Part of a small language model's weights.
Size: 11 layers, 7 heads of 64, MLP 2688 SwiGLU, vocabulary 2048, 50.4M parameters.
Architecture: RMSNorm before each block, rotary positions, untied embeddings.
Training: a variant of Adam for these matrices, 901M tokens, 6877 steps.
Each number is 128 + 32 x the weight over its row's rms, rounded and kept within 0 to 255. Layers, rows and columns count from 0. Numbers have three digits each. The size before them is the row's rms in percent of the matrix's.

# layer 8 MLP up, 2688x448, rms 0.0515, rows 13-33, columns 224-447
089:142095137159114170181100091093131131148160118100135128127189066105147097115110140089131104138120088110168141115093132174113216119056210198125144102117124149157180111068160112142096156090043140134138128155108138182109102053152116127200099148115091127132089115129107091145171126079088119068133120115110137137148142159126076134130109088141119116151112120132121085121139179133090112114172125081082182138122149134114128120190134139101186135114151076106135157127072099078108127107133137105125146121168115201115120124176100160098147158149112153093113191081159142123124101112073106141120149078165110147116200136101104119082134200123127160157161132148140171196120161135143028136108
094:063152158089116136153110146139176170151126094120117100107114104116135191157103116075110104144128117170112170143118176152122190156101120134090074065082145088122145170135132121125194182099077121144154149149145085137086134063138080102170165147182128146133136158123104122127094109141128052094124117092191162090102170171139168093123175146158083150188146159117118187097086144210121090157134089108152142129094167143108132153135122148136137086113132147166143175177093123148161136151120228153121169145168130133156166119167119109122143139155109184149095137154144187121155102107134115109105071157132122114167173102154157090196195124093063075153133141115155110137186144121107153121183
098:157130156170168094147107151092137120118140127124089162148146155134159077102111109120169123081152183211164151163125168112130122140100102118089163117089113143130147125141151047116105212134135152114112108092124149168140134132113112127135136130075176067170123071100123146143163104123105065110121126181139101163101145146125156140144091181113072070128170121159118158142065104091158068138142057146131091083142122234093141085069116170111143117072139113075135112128200093143089109139148090128145122117111162216107141091135141165132112128117121153112116179156097151097149156081095120154092118117086114157139158121143076133047105108085131150138149159119056166114175117114143136177126
088:159163107132174138174076055158145139130080135093062164123082098151153141178148151128168089186113084163135190155157120121120106107168142166099108168132139085159193080133117125098129117158123127076085116173081156099154166088085127123099172141134116146119116160169106146114099118141119129145148190181119130126091176092147093142122108062120117132099078075163185093139116134168139115100105110107128132141134118206107140164074108141116139133122093112112116106141085158111048122095100052177126091154150123118138104071129154167138098143125121099081104099115119102130116106131133134136151087112141144095150120102051106106116172147110087160144092180110091082156089042154109155203131
104:098090061112160146129155152125103150118102112113115149078112136157102135148101168092106093135096094106142135155160137137097132138157160163105079106165103194098149135160136079125082156084138130136127147153232145163104096149108173152143142165175140076123153083161127156123146201080115126122113118026139090181105102177197092087140156121114133144178163188144102128171107129157134151164166142160146143117133088102068141151115076151149137163126098149171064066110119103101139140079187177165066095145128106130132129139103148096111136133089085134072087179172145103126098121131150148046108087132089130087108151116182113057137113137170087073177099175173118080169147126182136117142102
086:143179214097138118098107134136107144143103186108104119123072118145139154143134177090100160102102114163144127076117125099196136130130148121070185147067146152059134168118122114191144136075122116081132166075123141102117207145073084109162102114116149121127127127155096174150128128120129155102142118165151176146100138129088161155068097156138118156132146111144138133135133093176131125147147211084109139109060103173138105132091112210117159136142187149118152145137095133154049111114171161126150119161072113181136152109114173029097134160150089120167116179111060145131142168132166114102116115097106113147114059145117154114081138138132166173091140189124080158129173117165098156127143
106:108076168125056071144130116205107156146173164110107102137146179134200093153214117191096140102125140144165095162151124111144131214101164100136094193149131176132176167114153175162155083086093115036111104188157105130154143113112092102129131184161095150151126102121130118096156111120160121122130122144128135086105162147058137100083175156109088102187124146109152166156164140140114115121092125081115104070154122090195159128144112124083142183116071166128060089067151120132193116184092103136134050150074196114107162123082099137085119164133206157092022111126140133157181156093124125093118124133081090117159131108119075121103104183120100108089149088110132100121138112107126163152079
109:064117171136156168116162109145145053105085098156133173143155122116102139127175137154119164196117187104107137093078132142115104122120116141124116137093145132152122131139172121102089151153102081077130103123128121172089175138124087087075097108078159110172109152110018149080132124120089129127100157138117128071092176175111153134060129189155093153125103109174202162156149112074108120126126155156116064152075182115161078137128156096126062116083081111129222161136093154075132139094130096107133134140155143149094120144117114140072117116140088077102115172158107087163115155115089111154115112126134094137134072018132167080148139148115108158163143135142108140086094178119131102080099
088:101121131141083142105133140139146132154102129094090090098131135161068124137179103166147100147094110167158100108076165093113148196172120152048109125101162120141088068172139091123088025112114149107118133172150130109079190131125156146138122150074148174080109136151109127114095117121091153079063094130180118179204088158115027181066161145127109110105044116122193111134136133202122108122167180131143108090107144139129166181193134065124132098132111100106155096127149149115138122138152096102179105069136122142130142153078140143146115124170193126087091165115195121149159110146122122104157125077102158177122127100115078187089102135110085148086164075104106136112088079154111134095158
087:136108100110130135103125122115201126128157169083133136104152130093138127159116164148131157211138137131119174125073138171076117123106027160166139112169136191102055150163139155209070159106137147106158130078114083128130169124124125146110126108073157166177106141119139134110140134138117149152141142151113128104147149087082156100095161128182159116106104113133186121150183146088149115157110153165117175096085129151145101130137114162152184160087123164084168136162095144157119093111132102159084120093128075149230159095122112146108146191150101118160135098096150091073122137105144108208144125204149075205140100152110091081070105122140122116131156121176151127092044111080107153102102
108:093148127149133105149086091133121171117063158148163100120186123122094138127134145070214196077079132096118112130124113097125116188107158111073141123151152097081161178138116199141149158131133089146173144076113099139118143099147064076139124134121126132128162081081101141110130141152139105170161126131122143137131166173167174148135085190137096165122114124176105125124169129111165165122125092168122117139163148144116135137142106207122101108134130090142120129105129136130103138127073150120111169130132096155149198117197106149136142182140161135164152110161143122125148129134125105142132130139231091139160155166107125099133075124126178106178133139185150211154236102062122089130116
100:120134043135118104096160146066130153124133125067079139160143100188177123085094150149113158172088130133155126112175109127155139128177140159135095154206054131087076165133108153117113114144128135109141104089166158074178135101118153129089085085127126120153148181181132071101133124137175139145106106179140126162148097091102139120153107135110141201148111127112094106121062100120188115088139126133100190136132147161104136171133135082113155115184134143085145139081067147127100124086145082137071169143084138132051148131139156156160115144124134119108169151163188151139112107154111122135178097075135154174111112153146044095122126110089122070131130105146141152137100118114134138132158
099:139093089132151151097116064112178119136108208150140072145101055154150141137181102103152189158175075078114098149153121096149150155129146092104130172138131121118113186141175159088130110160151104155098145113161043149090149069133068036158124154116139124169083122127168093116126097162186097144122157169090171145123127161152159168113131111128137157119116121103153108106125174125185122158164186105176092190180080057113059141157129105178190087093107145161126138146105120103139115129149038120152143161077170136081140134159110087124116178162105059090092124063079104157134064123147140114137137135152148116108113137100103101102205169143133163124117161124129115152122127153069164159099
102:099137121097137094171177099088121157114082115093083091147196175098178134153100115168131135166084171195095145128125136087085142108069136128098101150115115136133136185142127102172084152109098129173141153090151124120143159073060082124155135114154111117127110103167117171136088128110118148153169106137101162110093135092156122091083060087108177135111157145130123049137105082127099122068137141135139099086175146125104139111127142142114127113087155130124151157131133128100078091118163093134153119147116156120133161118077117106073158174128113079144115125098110187106102152179148154152141119089197183167147141119093123106179093092167171145141152138176135121117144052098129166153100
107:113123126152059122079138114087139116154109157105120158166095130096087125116155120129101147199119111110142088113181130125112143122122125104114070101158187137167107140122143189168098098120211182138101118143076133137152094070157101112119144143131121100081096167135152133137136138089138137090112107192091110097178114151224145141121153130180074091102153110144147106124146221167140168047116139103158153156114133185149098121170134114174125175110106062155188076115143125146136076137130114086187102121120081153109146131055217137124108139128064180137139171142103139150131132116117101149189139142116163150154069116072104172124105156161123062063126140096100153124172139058088114172170
105:151133130124071184133091177100161120116138170145143147139091116161127151090165158164146107155107116107075146102084154201106101117130111141212095139117140101134148170155138088114161145119094172148187139106140147055118089155132142157171133112168163091105143166124111090066075114062152090146124100182168114135107168150103058156114158116162099108121110185152121146169121088129160171121137092115138170140104093130107166067064128177068123121089123116191118087155135137103104150150112190141156109093126122129121145145081095099114155074161156093114100158133078158137118196132114095140103195122164109159131104131131138146128154159162130051169100098117141144190095120087097073159143
091:138124118174158096126117090143170068131082083130164156155131063129166095110221136109179100107182153062113167133139105095155073144125102130120143117092070083100082133166126130115127139128099150075166091143049154121087112120101124146105103080149115125146088153088060119163150068180112128131168168143111122113121125068149126116099141139118139121163104115141069126099170126082123128098140171154093107126068152143190103137136142148144156091127119073107106193170113145109147133129152174154122126127138125112214063155070141214096079134115106139137172096098124139115124117132167130125156155107196170165107163103117112159162114161143155115128138098115170133139154142196098163180189
093:149160118123127186178119075090199139119080107130153167152146089109152088177125143111134193171154162138122181152188102111155144136121099176180141112100115140117130174149166131180108103110115144169148133145112100116139101061084107151170111150144142136171130138106115085083114145148133116121118128148161112107126056182144198230152095151147173145124156154151074150163156134124129098048139088146144132152161122077139153104092149171094163140143146104086133159117098156150161168107090065092097083080115114145067104090089154133180134131118085184156119108124128161128131072112153156086120128178108147109134092162091198129113152140140109152144171154180124101156120158131217093128091
102:165125139178148082089107147079130148068159108059123126153148185124173150067080136171111121101128114114151175158079084112164095138129083105111128180137096179131138155142083143154122121112162110142184164149111140131146181088061104043092123194103134140133137131141109098172100103164103130149145128090128121163100105126095120112065147108129102120091095141109104110124123058127155134130168122050124078172189060120113132168128083150135161127124152173085162145077112093127052146142132103150122050111190124124103189112147157140113163106162149123166144085108164117066134138134149141119133117145142063139146119082100084122186149096151081117133168113096162133143138165091119126115096
095:022126113090088142159184156132143180142142126106152074155117138074145120166110104103139154120125168200137174117064150110124179153114119094150113148085193102139113096096143107149111116101121063093117125095174137140113126157115120170161098120169127088141171140094141099115178159114088090107150082092133133125131125130109121171130177137141204125122151153125166118139142111113091150188144140116138104137054119117180120120105097124144035113097061149183083174102167096140101158130116141166115101139179142147100104155145163104079134115130096132139157154148142121097087105161175152107092082108103121082078135150156146109136156133140118178173109115023106130083168100133098126108186
101:134192154068090104119131141183113165107194074145115140087129079083100159166154153149137219099109120148129131173135111089122165084074084133087114127154149094155092125145112106119145080083096144117100142133119134101134066116133119105141166121082188150130177070112139086102093114105106127037111126185201169054108077159156152118084126088085080152166133155172146149119155159132165136114089153087118131150172100130125078096158161162128122186106181103092153170095128166177115138171086150096182139129139153167123115093171092132111133120145155167167156146214130154117169108179145144191161118122132110135158095129059122141142121110137132148131133125112119098125125146112121193065122
# layer 8 MLP down (transposed), 2688x448, rms 0.0461, rows 13-33, columns 224-447
090:108123140090091096113125198159186096128114095150132084144169102157128102091156154185141159142124134117114135160203088089140086134202062095125106143183102087133090114155124123145132118113164128138069149125133100131087149133065102157132112087150133142164096058118075122088126124177135155154152173133150128127128146189100160081166089132138147139126084157140143127091125093176164160134109156112129087125133132158122078133084115100071123173130169178126158150125171156197114138180074120134137098081100162145149161104158125142113162126149163110208127088143117095118126185116183154160121160149055143142135148118137086128108143119109153107176112065084125148130103104091115187107122
096:154103108109125109077141117146129103155155138136106129113151138154105142170155150103076148140156089166118111195104076122179090168130143116141108160159127126112114155108065109117133151163140087149055131107140156149178140095144097118114111128089161149080157123114120154154095088175182115122125164109138140172091108081105124171098103073099070100152079097150131097107071099149143133154174176126118180122150101067087114142102220123085132122143136104110097127134067149110147152166127055170137139139048089165085113087157159169111093149084101076172124159164124063118081086163133114105168164160131072232126080118122159174130171126098074128121080092098160104097165193152141172162161
098:140078136146063113124179103193161121155143122106148126119090130085152096114145149135127140158146083159119152121109141176084122128159164147146108105176126114139109152142140183169136087145103114094099138144145128103150145121126104118106124081158113117071104145118099151166161076115127161188136094090116140125114061150112118094132100127115150104182175129137137141144137129154054084108134145105123080099158126142144225113080196103166109078148149117138094117136126153171128115153159172122088143109109121114145087115057092150177167116087140117102143126100073128113175151117147156144133123139104153177148118070176139206170104111148116137120068169140130096097216107084113075135105
092:109139121119155107148166093156127164121152106138192129118141097064093185090055153096133131115091131130091096071100149092098075112147164192143154072086078122122102152158120181149155162114103164122174107076099106086156040203090164109156102093099118142139167118130145110112127144024163164098164100130110130064153136106113109125128161116141107103147150178104121138141138120086155134134134177143155122147190111082105130082142112139091133101175108153109153051115176175108089091182134155027144179121154117131149176153197084108094114096115204177172176102096125155146165164141144127175144160135084068094139148120177151111156130146110118105178139080155155119137132185132097102186120
104:149145095152178142131127054118152090088098169112144143113136127134135074075108103094139161071192107088099143106138181170132103148198159140114110150092088089129133119099101134144112138132148101163123061136048155119076115132150070133164123139129106077134106153132101088124217106140123114095109164111112133123117156093056113197128108128161130108181112090168145117126141151092096146082128053129156098132124141135156144071135177120101070147118050125132134165128203126085165100162189179081103160105137151124123124123076126134133139149160172160163125082150153134094138116105092093113113191095149110077120191117118102122156175116153162164193158085118096139151161112124059116134144
088:163079109148097168181120186184147137163157126128142127134149170112134190102120081162161141141132207166108128073154115121142133136173109165180146090161155116151145116110115118096112097085123153175121152140136180116097074114143142182142143128153072139090151137178034065063121105146153096113085158176132177092112137161145143146161200096145106101139185178073116136147055087084137122133118124147093095166208091134110128145127172115095196144107142122145089056084133163136189089171114111069100171085124156076092121164126165087135164112105124164099106096162170132183156133061074142178096161173115140103184147096142145178112106079114087130233081134112147152052085119118121181128122
099:161167131061137123101138141119093109179194059145117149107093112135103103140125108099189156139107131128135174160162122167127113117126105079129093101116132116118101166084140109114123140129152115158108097050099122105133105113095149112159102106136102155165129142121150129147104077092112140118108124138080091093171136147144147096110111154111076097137027142137090175156139132114173093117175156159075117156168112153150166157083102033081135202129132136058176142088138188152103150158194164056170089127089111125070160169109141139144177106112134158199112087132147126096150115116138173078091080088114145134107140162152138127096125122141151072111178112072168162129120154092119057045082
111:102083105187158151130173154156086134149166097171120094089135112115142117082169131068142102123177137080095153118083089109180153115152100117147131082114126129069027138142122114136148135116177154095094081113157136099159188136120157120127083079136120089120117126114126093117124091100117098096099116151134175150124133201149152133141082121100136064110168200086096107145154092149153091156131137117195115180122174079127154146176120142116141144172139167153117076102148161121155147167138146115119095148174155123235165182127121132138143097141116117082104063128158087096140117143135145181136062115146183136115107099108115085101135128137140107132132158162161116156091158127124118144080
092:141108139176141113171093103113154108086105188142114129108132150125125218136196140163161150133095088060123105107142170121186136130158107134152124120174127154150179162107111143140137097127166097153140101091132079131152091150127164134096119154118120119143182098176153126149173123141135119105128136119176146088116110132143143178128053136084118156141093231173088137108154090118123090155102129101115166182165111158149169080171085134088107151088119173168150124132139081135152100117087133155144103154125142101099106123187110134155130186080082088128085049110118139081128143131082109173139135194204113106181134137117163159127111073180125140166170117117216124164168135187159139201093
089:130112104120144139135127096164073185090130138188152138108120136140091116140103140115163111086081040140126086159180170091098198138165150103143086088086145112158207108107125176058169078132137111108119116140165134104100105113121161164191190178132173156174121085151143113093122137173120132110072118080151193135131102119136102119184138112151103127123157140131099103097125160207166195137072180139171106131157157154140179129147156166180124189130110076098126178149130080090141160064105138087139146187099143137136149085165121092180192124124131146163143069150098118117090189127064126082104138102129137159140151110121129127127142189093087097146175134131116109179173176114160183095124
107:133152125123155094109118085183090078126206137108167126107190150131110182126173116149099144089088159126171100149111097151113133112167066119135131130102139144101186035085155188172096091065146131071134205169184101119180145150122121161099145131138128155110095150159092140125176129102112171082165109145128139180142143100100130124132087106128109116093156183150113135173133134174150161156115123126134160076121149151130122160103170116085162179135184092137106084111082153104161124163160194048167154127104126122124102091143099154123148114206076113130093141135170156131149140115100065119087148145129133164158095149176059078052112123127095207128186102149097093120142100119155148109137
102:094140141109152161126147053096112139054136132113080125125147182145156130145132079127067125152066167104149160179095155158111115134169120128124162132133080118207151115102117124114152072162114165146179144080119166132150109124088130138161140160105135081054092138109097111136155164110141170054144141120096162128157152115128124142118118159123123149142136133162146102098098118143096086159118164192091134142159149186120124147077120165127125122112114127115106148159160156096150151195113147157148178067148089156115176111137138126087134141211113147118107114162131163133113169093078138090136100153166129151084095154110110075136197165156138121128065135132139126127102090142172168126099
096:067156136108120147172119120058107150134152123106137162129134113138097130128111160149182113163140191130087124114161129123132205155177144166121184129137174165109160146160089115085122123200144096115089100132086072113115103106122097165110158126150135134159154114142188134138133064092131135103128132112172174166128144084197108156136131200131134084081092059182136169139125121082160114123057121081169165193163078125116086087174132090123081209144103071035081118114132103125092143114095201138139108160039087123105141137114148079142120103184164126138116125137095148130107099162092123125138166096120065132131145186127112113162158105105162115160170117086091092137123100135116118104083
102:153166110111119144128064191075118137109176104131131147134094116198077146076126145131133097141113073138168080085109122143143124111092160154105094150090168162100156172118158111162168141129210151136117112142082147143154142116144159086163105130046184095136106149087215088171105138123088177093166096106090159131166107142138103125133146096136079075137206170124131141136055093134104122119186110175169140107114129163184228083145120105139111098122140067101102105146117204178101146123161101141075145142120211118119086117113169154067132128133115075146103164091131142192143085138114143142132139125153126085181073099140159162139125134121125104142169113153108181093155107133153132106159
102:138140089214086135127131152096083163189110102142075132099166093125110114134199191135161170146124151139180090080104148157069119128101144135117115160085132095189146164113097130103139112128128156081130167131146145143127098175128135069124089148164172142149147222081100176106141118168191102128072083181123158122197107120138098112187193117155076131157126121107237097156123139128173083159146185142105181127162118152136104140036143107101117166125110119138091139163099126186116144180172136137134127123094071068159170158129118108110140117140158184148121167168153161150180185085134118140085163171095132118108087092177116145168118141142158123112148077153118181088125132141096142181138
105:097178110118139148121156144095124167110139090127141175128175145180134100148163107093157167096128120150133128121151149136111131153118125095112082097139151152115146129186208177058107120146098108123104182147117106139098206126130037172119114106125114122116122170135151151110149179107123162114151102153125130091178170176123153125103096082111128103126124055157055095105148117098149090101087131170103172077150161143154143124112092144094110167126133118110124159141134099104149145122103090141122139076106088151133129153127151130136127159119113086103152066158148091101112153114127100115117154065125157092090135113092104082075154120144207194167128161100141081133130143149133178115152
092:138135156079151112080126129158089104152095135088143119145093141150150106169107145116064124138093136166086109080134138147089152078160136113120091129114179174182193135084103119129078110117136115142115181103118098128107141112174154158178158108099106127111124068169212152145070099089174128155229140137130120120098130194065164123093132133115110128064115053167193116154077096195129136131139130144126135101160114088146114152094159151143155118095119205140171103125134141093158134047119139154147171153130130133090123118133106092143135117212117106144137157141131175139183131125090120102125102132126114127141142053133117115120064109068103096181116151090159110142129150116163130114141
093:159100081169155107162167144146106186130132171091104108137140157136113100144077128107138111125108128109162123143100135118111111080096162051095135200191126187156174173159110138161103136158095203097116184145076101109108126118161131106117149200130140076117076101130115146092084114095127133105133151116099090139151156081177163120123156118141148129129119117207095137109125163122137117188128104129151097123078105153116096106174153172133133147105130141150128146132101116147121103124115175134113079156170055125165158138151079146083122136143152107132079115092090115156130141129107092093171132088123177166098120078177145113101152145145117147191091130095092094158120154142107133087098
104:209144186108099145123161152118154164090106154136121172130113115106083136119146118094137160118095098080148111073111118149114055098165112126172148164134160103226076143115163112138184103151099174162096143131088097109110128139122106123118119156174140104145149121093195151136044052186116113200174073127160128142168103090186118134117182138110137123150118086116067138084188125148136140139103169097120111074123147124123074156177114108139176092069093094118109100114061105116148124134158126112166123142121099052137105085139144098107174095073132121118188085133147097165136167126138147102143156095176116166153133155104125123132088160168064099096085130122130149116185149061122101126091
095:060120097177093143180130164124119148117116160168142117129095103138164120180184188066150123116091098034148099118084076149106148176108088168165140138119117157105222139157170107110149107155163126162126144124122104186148046124094084118119156157110162126125097098129097154114131131091131182132135129154114224101124158108138098119099053115146126140104148212169133107152151158154154110105105125187136127146117156160099166124175186163117136132099165135108142097150068123101109154172156104113091081082127133106095193127105085075147104108149168141128142109160123037145169177109109075156108134133153123195084064115106083119180130131123139074127154106155161119116117144116109099102089
099:182102096108087151116098115100114116112172147119139101175106164146157097101129176055150097104130171136164088121130072160098084149196110169119159118147093183117093132143118121085119139158159121147142144134099120103120173095032143145149088186165091129171113155139123148165144133136106152171166149101174144140166097107197084118136074175136122153124122180140205090073123128175116132114164089149081072134166083073098143064118112098094079141186143128148142146190095110067105156104090118145116148094119143134132076153170130104173137089144124121142102106110150122122112064150121085113174124180158165122067180143162115102110099088138146099090111153148091105126188094060081112119088
# layer 8 MLP gate, 2688x448, rms 0.0504, rows 14-34, columns 224-447
097:104145103179149084061185064135143124098154175077134147192083108132118179155099146099108136116137099108129156162150185072107104140113109081054130145136148089113160147132115103141142140152158165155139162170175132108096120060125146098087159116116143150123145174142098165127121129141095150073096117100109082131103123069118069157136145067119102135091110144118101198142084121189108144086140123101185093152058227077115089123106085130136156092170134073092161143152169151129197155122144080117115117191099072169137188128124113185124100175129144125133098163163125133087126135120105087127227185111126102160081102100084136158124137097099093077144117084117095122151100178135099142102136
105:169060099128125097079161079181102133141170160136118121143092112148121181148126086090114130120176117156151160112165155080080121163129149120176145136157151130080065186133155082151112140156121152097144133162100109109141168143179142135077091152159159124153050145129174115139096096219124121135093133107160116121127149088121085115145114178146153104178118144160149046051161181084114138132065130186174124157076173165125208150124127179117087078187133143143136089133138087174097131113161123144141085104114120138147198136150101143127148138144084128075113160131118126068100100103078094089115135119130108125083148161178077191149079153162145129143101069100173104145143182174124121178163
094:141103099181143117164087130166159152153224115172131159089128180123166122157106080060163126060154131146123065095152136138097146173094086116134079112139108099133133097110132103155110120172091164138169103097180126138146143109117098194157157121138095109153146192159151084106104106093174141120199078128122149184090152130100081134131184131161046194175134107116150135126134119164083098081134138110165162176112146064108139119154102116107113111151076133081135094134155108110143116104124140125123171045135114090168171196081214152156162083150152103150118138100093152160144100109107092225099127073140166107140092063099119107122126127137123132085158138149183158113091168091154130141143
106:164103131155147090185104109149068137092069149121129190118133146160068158112129135032160156101105158121110151133182138183122110121145215126195110143148152111076076158122049150103152118164098117189126063119117168111091089119179156116152151181122178147192127140147147157132081119150076139142111145092184104153172178137113141188085151140112097085157136182121068141149138106156105126116115076191184105127110042137117096108180132201098093183097062092117117091126143124203122103132121131146144136153134163101109076161088097129121111111142091097148140143133125107105078103142122084125122123098122131087121133125120165084159101106166136126165107112123131129157161152181111050092154
085:078097145087121185172161093126167106093150065086204154119134126094157058095105092111101105080130133113080163137104190136121149138096147130111116168115134111156071101159118127155108121142130100041088110112093034104139132143162139102143097094092144084109135170137191145204124119133164160146090125079125070116118159106131106081130087152058129089133093092135128150117167169100141172099107096144109155090103165138122102100154096103138101151151080109164156163167123066126097126089097205158113132137143112150130133057122099092107160095108185181082194131132144075084104105202139141144129134126149095121170171149113168073131154164113104078111104150162144123195153134100176092092167
107:132093134126168149127133114064132155161161132124112121129127102148142141166088130100131151088164205096071114204113164147088081135135121165122130133081151086109106108154135099120087142141096136146120125102162136140104099099116128193131139106133133169154196092149158080133123139148116167075095085096104113140136094119148103141196108120091132141164109158183107100107130090069049085131131128143156156166056139143154150145129175125144122071188117120122115143131147114164127121109151118109185127109162132162077155162163092174195143169086129175074150164129164106159098100158162154119088137125100140079115133185137194090169164110127171119217142119070128152115184178137135111195127
106:194131126205141107176082134160158124078113145095063131141111122155114189093139116128151170111140144121118168156190159160072148146152134156172097083117148136164128144077118116080144128158135135183141145137133136148176119143156128156083151154145165067120144131165104127090131093118098121128179105075112143170176118173154107114145150139097079141182123153109058149147058122150111158110087129158152110101144102121119152106139165161113129154092158094103145132132060096179078161141143151147156171121145131119148157117087071111134164154081104143092117153100166113201085129103144122135064165150112090125144165125166121188126074091083097145124094105140115096105140107134183144108124
089:100146157140157147114146147129129117170161122132115149115070122105132101143175097086123078163055083143126158123101094129153210149156179112152097130169112126136149141144165135064088144102129121134160181122165195123102163152097111139124138127169125115104085130105093101182125074124155198130067107202129133135162137176129070124156159189212153098152145114097177151105201102146084097163104155137156124163156132101146161103101143105100140101158072087137125143147162196094146131143125126107142087150085146148107139154145109148111149112088157142099149165125125123149162135218152087085211190137089121163117172093113128069090166165116118075096099133108122142149171155140124130139103
093:121100108143148151119137159107113118088157079155137139121015040162111107088140113114131047166142197097114161099118081144088173160153108149118110144098111073093099110100123071144193146114098156131124062144156124096078121151152142134075102154162100150115083090142079098142139132148168137153072132065157073088143178157118090099139121139140150152134100104103098153125129100125078136167164067126150093169102143097113081142089136110108138096179109140074128093156160061124148156109117167092156105142154126169090100160192166128108093105105143095093117094099068144200170148122161190115098113125135122114100123123079169134119185090147148153142153104132142152158129155131120117174142
109:127091127156099145182154115140060126091154092147083118111120093183128171118135176067176122139168175174086099149139129177129135109099154092178147135100186126133125159077090182119149141121133109117150103116132113130078162113138126101084120114110125084136094133169089103129077130125103062128133153132111105098112167106181064184138111115107107149143119176117164130119120153142091104099145156155098158162086070067156087089118104143134161038119162110108098172155070145140072165197180130127109170126123124074167156150139130197117150156099126161091136196127132126096155079173077125103086116116103154145103159126121114107163144103159147097165133092101057122161150111153126116185124
095:193165141105147130136150058094097143185087122110117111153068126127109134112147122160143118082150155135154078127150122110192128134154102106095144102114136111202083140159127159122112105134165135123163135106108157131123136135148118101127153117105087085145108175127077107076070159097111108114086144147149178153128133137108129130129098166078081193106119187105159082147132106158122120183110159134071133157127126188089099102139148102127149123137138142182174138140151107097147160194150075122170122147133109114064120147162098146126078100232120126055084111130142153118143164091178154089101045159153109113070160137107101126140116107092079138096191133134135114157094180103139137167108
092:083109151115149143086053158152119123110177185185121110101091140169110153157125128092182133082153100149164101169159149080129157155100122094071128140124138141165156130086195158100151091151097171124088132167108088117110175121072122110137092076105149080110110105122177105135159108149133155142140136152117130046156106142086119160116102118155159100156135123096103128092113139126066063125157144168157120134120100152107093131121071164188143070106150154147147139136090108109094136176131045157160123155149143133175118183138090143206105131084091088101149145094067167131130094157103139160169168134135092086111113092111104153178143175122095169108141125155094089146111105138071145169112
102:105106157128111167097151088090104135177110140082137122188118119152170100100064096088104168125191116103118064136105141136084139127191116135139127094075070146170165140169141111139169147168203154137119088108173096117124123140152147138105185133155086155169138136141124139180140136143138140116084088096176081089067079158088132199170119132137128094149135114124081153123133132135108079131119126120140223158088115186113175154143103168149108151153134104182059121113111102168181179126179075108142103112087113085095152180108099146130120201118170107072189118203121098069115118134090111093087203174144131121136150179093131115130146096112187120142117152131099099133123137158113120158133
104:123146118149192083104151103141216093131127057098155129120079122174159131110121156081100057118096114129089127151140199107147146112169143144093160165148068139163099090110118089147146091117099156132208101136191164206119126147137101131146122133118118117124157084125132120123066132159120128098142085067167108042150097069144074147119146105120060076106093145155078140118190172125091074145102132038085093188077137110091156036141064138157160111128180102132126115129123068088158145094151147069145095169153130118123125137114116127161107115162131156098168144090091106128100109179134092106079112108181098089095157176180119097154130050192084118133154128180175132115171104103120146075134
102:148211131107113148138074125099112115126129170145134168134160114126096137114142105197147113122174115205113106164125144163154100123145056108208155154083111124163115138137119091173120185154165136160143072096120119107134127091069081104146165120119144109195153111114116151112144121087124098159101124188136125037120089147150124145131157133181086100145171193134149133156126153130125132157143095110151114107112128100109149068140085165122221094104135136120142123117123079144160119158136137175151134143138148098154125093154114163143074109147168092081126103197081133121150190080099134153128144185135077116175109154058092114114095099093148089147165142110146117141137148066101144151143
095:135132072097125134156160107141118073087184136115168113135191109141110180104103146151135185124116140148150163117107080175131148109139137175080143128121085082103094113146151156141131161140143115097140124121118141095107144177120113101157081103137146104084141095168139160105162122104135161132090112123125136120134160137168220153156117094135101184098114120074116182153187157117112163082125125130072116123150122107182130071096165093126146140134158068129131179134182109080119134096164085130117100154157103135125179172099071084155146126067123131129154163170113059124144203148174107122100153152135143080128119175078175128127152170079126183143179111137157084099147149114121133149157
091:146119144139184142157125120146117159100179159110105151165139156067159122156135075132162126128049135141059084149134101074144096098162132150158103154143143144199134169131188123164115110140104163141148220085127073074121141111152127131167110146181080151140123120137133104066138081128136126082164137137148157129126194119124095126158098176123100175126069134076111097166148146117128100126123076158130138119180168134085104100132192102140152193097137140106152177121102161079172098089138090114145072084186094172122176138215135100182215126155118106119102089130118151135209077174142188097214143087126132117075106181105173117117170104155080098139134142144113106140148153103176132140161
103:101154108146143086114137098128119138147169186101113157141156180160093157156080105129128091117174118124115114161130070093084191130138170091130146103131135115123124089148143130116164157165160196122129129103134141122110122087116116099100167121203153110122161116148121112165127089120132092073133088137138142141129133066147064129162119095177102194140132137193092085173099124140118100138107203113022170084120152159071152125138152201099165073130138136122145106144080086133105118124090089085161121118145143177117109108124045115198156159093082139119132187102132160127063138130149119094073133084185145103137135106147124151091062117106071141134071095060156135146167090096086110170091
098:170100095113128116123146148099136138111148130125146083140166163120124169118144160134203163102153111151150100112207166117127171154123096123131130130147102157116146125126054097235111123091137107144149137125138142111107124181148099116124147122120120103098208149167108108067129175114137187119122104112127116126127163173065114109147106137136129132104094131086124164142162155113117125181110136112119132117098130084114195127144175089117100108113153132144129067119134146088125108132116150148074111146125051095124204090113067110090140105118156159126169131116116094217152166077130128133056107092158110099083122161160139129154174156154075064131125136155175197135108101070123124155094
101:142110197138158116095113101154132081130127129053102077129095091085177188097155068080205133158136166099140129140171109151127171123135123114099170091174093130100132165095193127099146188117116172114142138154127164102124155112124180093149147177164138169200138142192186096058136126125154165115118163166130171174110158139134105211213147182177107111138136140135148109088112202142119097114126141110076112135085122155114100148118128196174088095117086108118130092123039135152163134131113139112130118137111120159109139114126040148170167164119123133107145146135123130169155160150089143183084089090133129085107147114174106122115120169113118190124117167161130203144174150135152122171148
091:150157075174093150180164102166120090121129056152158132126100118162123162176145162118200140122168112097145167111176143161150153122129144129151163092113139130103086129085108191145151151181145143081118118133073140090155157098137105204130157161111190151113141122115077161112130087098144159156072164141130154091163074120121123097113164107174172145131176094139131164166152139108121104095177100147140108120195179160185140124089086119050132148143023189147141148110171121121096110119136121151127056120102127133172146106100106154107165136136091130193073204088175116148121159116193105129127190095125147073114127119119115110151141152114109175085126137177112098165202106143083088140104